config = dict(
    head_dim=32,
    norm='layernorm',
    init='normal',
    init_std_qkv=0.0433,
    lr_mult_down=2.0,
    lr_head=0.00809,
    warmup_steps=200,
    final_lr_fraction=0.0,
    batch_tokens=[16384, 32768, 65536],
    seq_len=1024,
    train_tokens=178100000,
    dataset='wikipedia_en',
)
Each number is 500 + 40 x the weight over its row's rms, rounded and kept within 0 to 999. Layers, rows and columns count from 0. Numbers have three digits each. The size before them is the row's rms in percent of the matrix's.

# layer 6 MLP down (transposed), 320x96, rms 0.262, rows 266-280, columns 0-95
095:534437467482474446578487478438449515426532509480536523479494501468477513421507534436516551602445531491526508444478546513441463592539506471506447492466468506502478492496490564504456524509472457549487505554601477575511475535505486504487477576498528549491511453535569544439462507537493530529
105:505444495576501444520525499540510576496507483526408580527491561533603520547499463546511525505532488497479456516507565481562441475508552520471480485524527513424534414506516498552446481460498514447512496478479553494586509450513543515491481485425426462455562521542486465487515469422513491501
113:532523502466548556469563494527484540488476470542511483545440555498524568486538473494495554469504495443459482520502469537471510455483406538567508477450509438441464582456543469517456515540535516471514440501518453553548502381477442476510507482506544474427523514494516575507569532510563464461
106:511555463432475486523447562491504582474462474490471510485567543457522516510497571529519551484576541526437484537477530483497493449435443534448574451447479513521456504460516553523536539551486503415481469451435527492442458478535483491540474486533513492538513449499525494521446590553513583478
090:486563499472466420517481539513441453433551467535505549480509541466540537490488494471525431429497497477474527504503538472470395519569421486449494530474519489498511435569520532538550449467562563455494483564569445466475462499492553503542475540592562496507482478547472498550502486533479497518
118:457523455482497511570509445522477506430587494551569413538494480514522457587491491483505443477512501440508495516531431582505517550475504460531431506481508451568481549521547534509484546499471518529503508521453565523445479501533423481508499561494441455453492494558535489432493583478478448521
084:501541393507496447555445523483502545473467419445501564446440502572548483460530485516477570523484481454565454530458522426452587518491527528466453536484519466488529503564530533459464518486465532555509466544545472474475480519491516485496447514574517526501495462479525593525491443546549487518
095:428554532461502458501506530511444503540495568440605496540535495420517509523525585528497473536475467453492555490447453507482483517511544536503476527536525530556504497466493565446518473485445539532471472529508432533496442573480481540504411526514487498490472527473475463448460594492426465564
089:498530482537475459435463388515544499527539505525493534488473485469510508478466488504451463437499549454519506527439461523461492518431497498525433596455433458478527557437440568522525456533503518515515518516576574525549550552539442528500515530485400497491531545490516467489579525522527490523
106:465497453457560542526527519424545527540481489505536512471477516509500538543497533500459475504497482506446518501396508464531487488473519585563508508462490504427444482468507502473550458485521442526485428506507487576419458514473615442497492529529468483572491577407450468557506532512527532502
106:533539536510463506545517503526579541528482497532599441551461509463475544521411496447454463507514551472534442474475454494522503516410497489561596523510473499529517496558501464485424502493480484434498521450551447502490472479459467543470520574457550548428491482528529510514476581488448540482
080:504559478517500505452545475427555463435469484497447541546500489458480486513455498428529440485503547495547489514521546460437488461482436459530416543518496531534485444483467552532610578499492491502439512523484518597495509515431483531528510570507554449490542468494485466505511415537536459495
081:576467480528462444490524437508545572479486496486563486524549502507481524468520550519536525530488490429520505533488502512483534537470427484521480435479533516453516541528482572476468542469454504556466540533527505533552445494494494522546509546513511432400549417409587437441496519516467443526
096:482496478505467579542470518506500460560551536506560474565500435473507578536452455480535458513508557534474526456459502530535519473513544536529544512486483435483483462462509425499425474499448511458559495542523547413494559514524484571520493422433510508572475547482459448553513503432533450512
092:462526486589442619474533579505494494498489478517510495497456423487465524482528498534469444469519463585523511509518530457514484509559467547503470486495468510552504465412493516486471423488530462477481512511498505434431520573456525556499486459533473533504506559549441398494566453481541524514
# layer 6 MLP up, 320x96, rms 0.264, rows 267-280, columns 0-95
094:425530558513479559486472566522458494472501542536555476499467467466382436424520514501507511451489510475513587532486521533485544551553447445456521501531489461500474487525510485506531501468490469520459447477510503503424523424431492520508564496571567514586503455474524555450508521569469495519
109:543491535423507442482501520487509486475419471486461480524499427441481471482528484489524546451541450499539502493504574457494461429462477485536501504500472565513394570531475505469412545484501447417482515498540501465451483536513539494556504541618538560450485467509504497514484531510566553506
109:471462490427443434421464550524473577569444516500570473493570474535517468485468535509485482508515506418498480522518511447532461558493488486450551564577425524526493468532547520535514470500480456442488511536575578492468458539513512536476525477451478460454526538552575483500485536453488479470
085:513511545512495437453475480567512479465509483484556378510454510535564467546458496575512479505503491476549514505509512451469564587524534496556441503529490493530514611483491465516536553536544535526497375498463544517466561512508492494472498488451481471499500506455534566419511485444492507479
105:508417528577545528590468519487461423583540484505513525465525522522513501473447452494577525510456486481474478513520527585533497465497464537455467534455510459481456471499576600437461464472467515432537466493464463469479426567482442456506528488575478527473490475527507521496467531490490453508
086:543526619405433569479493475506470484515443530568504444548499483432528429546507522476529474481485562468445495505464512545545469453555471485544551491497509571513498487446455412541518497480510504492484516475490532499468521420508545518533532552450468498493464493519505488488442562512410511465
098:477479549469483457446557535520515487610471503519526502530539534515469450486509517525458496499484475418535490501479502546451489421509507442480527521553443503395511543502560504517485444511498515518529495548519513572601477541461610480476459496568508512443544515490484543514592497450492468511
092:488524441439520500558542538452428496452445469510444510480549572525426462524464508546489508553520480519474479513551535508529533535563436471509585491500535504547495491593518526488451545536467509491501484534472513477491496523415524505464450569534508460543473480490506525472379465480408523514
110:550580530519498474465527487566501461505480543517506561520471473527465429533480491597423562469526465557507473461560455529487504546539495471478482505580425547503496471556492470442498502433494523505507543532563531472486541524467449556535554484530531474428466487481563558443504481518440565495
101:467545508496535511421494470542519486411453490543497527482495522540500506491532543521532557477512396505610492495552510470548456489533456489455468556512502554454413494484504482494494497464596503515453474558459489500415522505515595483470509464555485461496509458528505580501484473521577451510
091:561497531462520442499495481501505472506450517546560505458488484487440502557440523526545480501520493491536441549563459509494508558530492492504511485565526524405555495478558487560555442525500463515515415469504541571532453422468507471589568499419529510517484448534559522505554542488499468431
094:513522473473495552484466610484471464486489591479490496439480493514494471482521419468492507443502565547461486466469533569542454516473481514536509564502495472444538498545499440493528442455548445517607509472539532406502450547544473502482571547548447463486504491530553545482532521484480530547
108:478585502506589551538423545474532525440490558522473448547484483548549527481485539447483560509546490434492471444469489509490629534517546511493504524470574485484535521504518477501513483516480508521472550510476537407455510442556500469525528531462520561521456445493463465528422487493568483516
098:528451479516540510548499461523488456508557447515511460483527565504523482509436497461474479561491504483440516446529496534530490529431499598485521540512491489545485484525536477511492537454518556525533397453492460533472576505503542568489480424560538447483489515549552567486572583528416525465